{
  "n_layer": 10,
  "d_model": 384,
  "d_mlp": 1536,
  "vocab_size": 16384,
  "norm": "layernorm",
  "norm_eps": 1e-05,
  "positions": "rope",
  "init_std_qkv": 0.0244,
  "lr_mult_o": 1.05,
  "beta1": 0.95,
  "lr_head": 0.0104,
  "schedule": "wsd",
  "decay_shape": "sqrt",
  "final_lr_fraction": 0.0
}
Each number is 500 + 40 x the weight over its row's rms, rounded and kept within 0 to 999. Layers, rows and columns count from 0. Numbers have three digits each. The size before them is the row's rms in percent of the matrix's.

# down: layer 4 MLP down (transposed), 1536x384, rms 0.11, rows 514-560, columns 192-255
# up: layer 4 MLP up, 1536x384, rms 0.112, rows 515-560, columns 192-255
down514 095:483496498459530522469479505598541521516526451483486477451476455502465499484488516487483502471504481521472548514497447504538488507506544506480470527542420535477498476482503399522539516568562561
up515 093:559530505455538437470562432530446473494419534531503490473524544462549550483447507473485433492460531489571445436533507532495466548478471469535529521495534471510528470460520528500472518425435492
down515 095:441534552572567521419579525500547495549523446435495480514555500521496533448438491551570438488496476477427547517492536528450560536566498466507452520491545459469489542471533419504494480612470436
up516 104:421422469487537510506557566499467424472544491464550517436483481557499519482395540521508445437466420515529537466451499582551447482457421510479521554426418476550504467562432489580477553457564535
down516 103:524480510456504481511450497476483498505549526489433508502488451486524401497425437520498561477525460408576502454389496458532510541476414575506480495444514538475502535483567512519503541519480491
up517 096:470455515458468525540524511470460496491511510430516481501522536435490520476468522518523502501518500537462456481487525482483529529432502482486531533547561532430583510444534561435453405548465487
down517 101:457500522495494500491462516534555527531433514517522500500571552552555482472564553510474561513513461492514451481586545464523538537411552456533462483446501511476525480423487422510524486458506537
up518 121:567546526478533484551510422521487529489502527544555523441546437504415495506518445546529486469491522522492564384485550515456550496482564465497547509520534497482552462503473477486465480468462449
down518 118:569517504455517513549564448534488554507465593495483457496535498402554456491500461496521512522471452552427577475546452499485502624517555447479478476532523516502523487480487526492467487519524501
up519 107:478542513480449507490411461496587481536482434556518429484545505513414536458493524452540434589491559492468490540545498458403502446501511489543488508490470435549550415495567495516491539513537501
down519 098:467477496555495546528487540550473518483510506543450459485402524488508453505555516505541497587525493556499487520502518531519495521549523532543503507486515552477510531573467480489538522498520493
up520 107:499464445560543517444512587402532494440543491535460531492459498476566513546464521426506508502531481496449544527513535519563529488487511532533444530488469478482504580495576484502474450538565499
down520 102:495514512497499493557508476473565469399503500491501476485485509524465460504533492468575412469587506489549524534469461461501555472480536494476517546516540504504463524479612471540463506435458532
up521 096:447546537479444559547417545503539472531452506458523525525443546428525511451463520486439455443462457462590549441530537554522528455402493474430470487492504467473519524556515492467469449492506506
down521 100:538548536508487459475471464440528514559484502458481436462490588573510436436535514513532481611575556529444486486473499513522503476567461480520510527464558545470545539523537517399531531519514507
up522 090:513453447509545476526560523472490485545452468484509536469539421562509524415531447512539465510440503488565485524483508512528484413482505589444485583533445526555504549496527480532494456439493476
down522 094:484531564485483494405554521595518539488542471497487395539482495506571533497475518442490499477512474491512504540497540453484490538477479474583520468504494560512449434458496463543447486460545488
up523 103:495504508492415508513483603533475461441550544542533567511539440529535458501539536509523478538547544490513563473505574458511473423474477534471458457463425545519428559587498459549513459472534418
down523 096:497488491469501491486566477481509529465482537477523519474473459507529522492503417459454524467491595454461555517527472472446493481477497438432553448539527474479421442451474417477481552585492470
up524 105:514533533565533461536510433482507522527485419497447489482542502411515464504519489470512453451558514532505412466481540494467430546485522444544506587489521517455532573476505477431529586501556525
down524 090:503477503511476481476446498418481491525531589529558578501517491516475481567493479477556496547431520490515513488455541533516480486448465451500572477448535536498457373465470515535481466487420522
up525 098:531541474487468553502545451537531573448443514515518491492527517476468512506531464562537444503503434498537473464438587451556537515466529496552472489482510504520549503537466545472509482504523517
down525 099:570455548520521501521527542449494540474509531510526520439487508456511520486494430480472551480444441462430536513581475493449527474492538526513495469590481538501513531539554444474526551496531523
up526 089:455531387458511532511514533474418536502479528482498493425471476524488511572397496501426529562495557453485482479453492508458420503524384524507532475483480453509509508460507552497497517505456482
down526 092:518494555468458474552492516522491531490513490522469493503590536444493484466587555497534493477498430472513509516491504462474546492571536491499482487547467542542493465518518603539503537498551506
up527 100:439502462544532522509443525471488514539461515500380540511472456487488434590512521491580521541553458512564469500427554500525481493486495529515494497484477527443528471509524512503521481530532502
down527 099:482447528458449464451620474477538416552522508426513448467518488502541481496449551418511504439496503444494518432491518528534514514487420522468460505587610514544559515449540503478530493485475522
up528 095:479544498479525570476490457533568550511509524579533523516510534592468458521475481515531494566513553432558502399490491600521501525447490482492490482480547479424458444506548487467563451527455475
down528 096:545465533525505515485516514478544445452413450453468459413461508412500487429498523499536463485536520462447580466485539487501561458511513532523443580483504522525555586489482456510498498547559559
up529 102:478520523593455465560563484566491553517572521553535471538453598455534506577494496526554459533498540474515532456596513499503468521526459536449470494464483456506522522485529473492478423491526524
down529 101:558526500548572508542489439526501479535524590550491519505520470516486491465508561524486545462518463494531518547511484502521482473527459481443502472488521491503507510470441460515484463515529434
up530 101:433541538541524449460506520551517506498497398466451485514498472464512528501536485531479476586456498435538477544555560504504539514435501535466499507532476494510521481523442495487398502451551527
down530 099:464465552487496555452401505456583486458518471506475524489527487573491501480487472488494461517525540516515481494432503480548487493556440471508546550536535493497390481466511558510416486467531475
up531 103:448508498467535485530541497447514546502464559447494503464510527529440536474532537547469472513554572519426490575467582478534557501476478464519474529498591494434497486478478482476512570564522528
down531 098:538478527421487415461499447528523589549528467525464517469462451559462512507538455588481541606485517459435440462492504461527437527494498455512460541506573598424496478535546491427493491508534448
up532 099:524492482537514516516515540503523544496498517472468527475450555493516475510554508482517560533511504413565503499495500508479442453552478571532496537520484376559477505482487451501372578482487508
down532 098:552538536577494509418543493436481621522492512516449536555498514546541520529554448481474547428477512500477485449449502523433400483544452490497447548460523435539499533546469484564502510510502519
up533 100:529507505567468495502545449507483547501491468494449469537508463476510548510456478576491465540502503532594501528532512523521492512472406477535578526451478485514501484399478527510518522490534588
down533 095:499472478497550511433412420503502491566517455502537498496532504508485477495503501460503511487543510538459487532486494499516425463523607487510485506545466489455432475554514517446473523569434481
up534 099:510517501547508475464479474539513484523579553469490519474536443492413490475550555481524460488492505451555505510589454521536533428467577517518405492506445465511446471411513520457512516441464569
down534 100:430489435525470548546483495526483530472519470513489506513474517421501575465443488488545479511483442451488552475498501443450456506477460445460534532560483536567543495519487475526476522533533446
up535 098:474459458481484478521508488486436556550480510545475496481489503535446511511525508526446534514523450502483583438440531534455470471515568520535504448476513527494433477581511625518497490474529516
down535 102:462480519526508493579389504467631452502440507476515404508499433493526505554562462486490541486521482479550445469493517533448501443517406455465539485520521424429457537500505530569498519553494584
up536 095:539501572490447511424520574504492553551506483524534546512546502545498435574474448448496474566512537587574502537541542445506525527485579490535523480463479497502485471564446526483394565472507480
down536 096:492536484528458511527523544488479492545487559466435601462458455465484468500491453517455562463410474517527505521499528506522524461534482477515503420472571472509515480533491419452566445437453494
up537 097:454509517515579467511510474528479526542441475473465515478489504514483490453534471479486434530422538477547489506483499472494543573447526531519487528472447525457473537420517513501486478501581499
down537 096:494479554481464552431473542499473423468533504514496425510518477533538504541467492442478482511525531539473582456538506538473529437525499518529484472476538545496459488560515456517459494517533455
up538 108:469468480480503480482492476507488581523507492487465451462452448589459516499546502422474548416444472537495506492465532570521489509476542489508549513522481446446459474488503508572510466490483476
down538 105:461500492467486503466527531527434493528492467475545566462481554525462509477479487493491509495556508483535509486506456456524503443420490531425542518523542462527514492590414478538521548510535518
up539 109:428523522526516532526551536562490447458474589503483533501498499527582553435524456478455542487564495463492428534500452504476499543540432516463440470512493491539536460540472490514488541553558467
down539 114:525501496514476509550479493592526517495493503421476461469542446512511459432550586369576474481542492477448459497490430555493469519559504485381442525525490528484469481476521461502497496399473470
up540 102:531580464532540523530506513490462594589455467446498490533526517515489527511463543495590438512460523526492499465494553541503507479429493512505435512461496500513482525462467484490512502477486482
down540 099:523487461501460529533521509534534560444423561443610481432522506512514440498518485506535533528462468466435464524491407401581501454520494568528456502537530504483507535506501491491471446536454504
up541 096:511410572448459504483524496559473478516571459531482518552501517528526520476460487504475492473497518484522529418480460477531564535497513479522442521461511467497544478506522493432473536433531491
down541 097:510526431535514474543537482465494583468457504475610477435549467507485453523566511522563505586545445460507430503518558536498519536562433514464549502453475532481499493511502475615560471538434515
up542 111:520485524500515520491593533490518551478530447519560521488557550492488534522467437432520598509527521566519521534537490529550518539467510510536517525473505481470550497528450607442523553550536502
down542 094:486494555549521554518513553504501514446479521506487483457509543467500463496574432511546554536508451540511510511405520430503488472507519459436482514572511507535488596492438449436487517456560514
up543 100:527526499539482567501500452503513578533544505534498523467455481530521516589517456538443543494545565547547471443456491508487542517485559553508526500511492509500421471362505507497539521541465436
down543 096:504452482508540500489533449527579514502533497530476498515509607528472429503529479528428526523440513539534572504499512482536494495557429512482507472554482484480536512484498476556523552439514437
up544 099:496508540583542529474480528513480535469470526520489487543477531514525538521380510508553512510454404405541541536543529481457482502491467453431447528464509451521527519510502586499473430537518447
down544 100:538453517450512526508535506493492532527505508476539469478535443522495446465573486484463542437580479444488469470511412463529456496524536527581530531449537465477501435546481545511486566448494473
up545 096:464441490488499564518461506513485479578542498544567433485529483537508442499524528568534478519470514574494451472544512523478444496508516471508463473409497498530427579491515476502514507415489520
down545 096:460465401432510525562483421470537495441466403526500531501525588471457439456525530469470549519548512536551514504470516489497509468461501484500460540489492504509493496537532545463468528481502463
up546 103:549494498522529508455499540531514475530577510560497520524469400516550447423546457502558467491449467527499498526443614476444519556542474487483527562445392539463477473488460476568416508449451478
down546 102:514543485485473484504527493466529477517504460470477518519515499509516444494638566467525548522500551486522529531429472479496525490419536513422530519500460476551523480527511553570451449542462480
up547 095:514548507513604518495583521527519463532526449582467465463571481551534516435456478461491505464461496511463492518477494524498485511542480511426543438501467501475432494527500485543554535463482416
down547 101:499481433451458544505412506491455488507489504469513567449466491523489532556537473442493493448525555507515465454508542557476438454543507495513501497567449425575438475490525495512576495465577578
up548 103:439459527438551508564458546503548545462466406543461430487547491487522524530511486449497554532531458459500480468445491500560483543451516518527537531489519558598540508509502385452478516490471564
down548 095:559437485470509536491524468530498484510496525416555507515558473478545493505502518535467452495459577479496503495515486509513542545497573460541514472490480462431506466466464517484485474567434478
up549 106:526470541542494498502541563480561529462489578532457515490494495484518512460436613537527475475499424570465438414440534488485486502422499550461440492497410522510524543512512512570425550536472476
down549 101:425483548453489470510489530591534506480431523454551478455463488471486502533537587496510489530527504469569540542514505526522493458528522468436461511447491450484547471478422468468501527542538423
up550 097:486512464522524458506456488434543400486403446531504545513498493481495429479488525453507580495566598509459487533474516537457551466494544539453424538502485548462536500492442454410508567451457495
down550 099:557513590554483497511493459508539518535563516491530541482463504507500488530583464576477538475501492439533529495451435543496449464528468512524504432444505551467548497507504501515514465476472487
up551 100:435492460525483520494517486460455481516500462422469461490462494517471530540511461516524519484461515508548524492490515472518541549517527482527502543502520498553502473414512498594472436439531579
down551 102:537497527453488574528442492528544510484548487517496467475502518485432447526556501447402519529438565440414522470501533472583550502512447500507571473520423510457454565575462524513500489496488541
up552 101:491471454462488482461613502515571485510492526448545445493515504485577571460388435438494503462429475514505501540465460473490478533491523479491501478532527490522504505509526444497522541547517481
down552 098:453559434573501513449392533501448483508538490514481532501480523538539484565433583540504465530516536515521511517474471508529469488470399446511533502495537421474528489540465536546487482460455536
up553 106:560530480415504517526552537559482503470547506491478515459475480544578456457501510477584464502523544536573514507439575484491531429520525518519474511500501528512546466460502535566498503520511547
down553 110:506484538502455455439459522433494489434530450559533478526436516527468469507432524504398497524528523479582475552471507468488530457508519468507561510536436570538476516501500480537500552498542542
up554 112:480510432524455437462509506544468533420589420468454601507545446494473511591512480520491536484473443447556525517489494469485449476491512512466473489553454518546437501555489464552496543485495457
down554 097:513548545455459408447486548495551431614544487486489501459448423533455484520477513553500500547514504459458517448550466555451540493592545459456467480582453480540535487453528540450467470463437483
up555 099:532504572488435498523516497505532441580567451476496506518463551573441529450476517454468530484466493454547509482490494464480513500581495514519485561502540487440472521577518545536443516419537408
down555 094:472475541482522443553519471529471520455520434491551493471487573470529532434533496527499465458439487505462471577496444556524500508524510495381448460447483469454569545496518523539515568535509500
up556 085:603513439518469504597508508470443472536488496512478537470565447489441498466475485549498523556496457464511461446460548487527483511589489520508515536502513473496531468488450509560531507558454468
down556 090:539555525515513533581498594459530509465517468490496479513485548516493488477441490506511523540524430474553468442547441557456455481523483499502513554478430529538489439570486534429439544500530495
up557 100:472478579550508471480557502534499454539546499514505524493496484491443477513572492538469506489480504408496455536410476479455441494499489574516534538468487539396529422544555440558453517504500444
down557 105:519546505432439501428498499463453504528529475513456476525490520494508464512544527555509519475422517505416484481522499487523470494572523572480455519482460506460506437489494469506521541580473513
up558 096:529536508505581488518482520494461517395531506448453483468520567552514499491554463441472506564431444496471460437545491509520475519520477472513426601477431557448516467505419517494472515503472499
down558 096:524553538516446536541534503494527442523547472516501507526561552446487502479542505507544447537567569509467489476522559460508441448516578476458518457509512472465457498531513496476487504551537498
up559 100:505459510544460456514516464513482432465460503540501464447526535468493496574546534501394523463504554468461486454497466508463498580518515512494514416469486548493528493551489553463536469465558483
down559 096:516511473434508552439536486570475459493577496480508474502468479491488470464494551509522512516577447505475436494540562468531513447552568498501515517521520447453492535538448480490532509488511484
up560 096:514566519553456521538480598455492483425543422464522547506429509504435539524490510469529507473506528446563467435534493496524515434487464530485562515479571482544446491477583521484537509539461541
down560 096:500482502490461379516507481531433517545427490551507455532551445522560481453493528553454525443509551531449517490514494480487541482491492512512437490515479477488489566511528531540509594473505469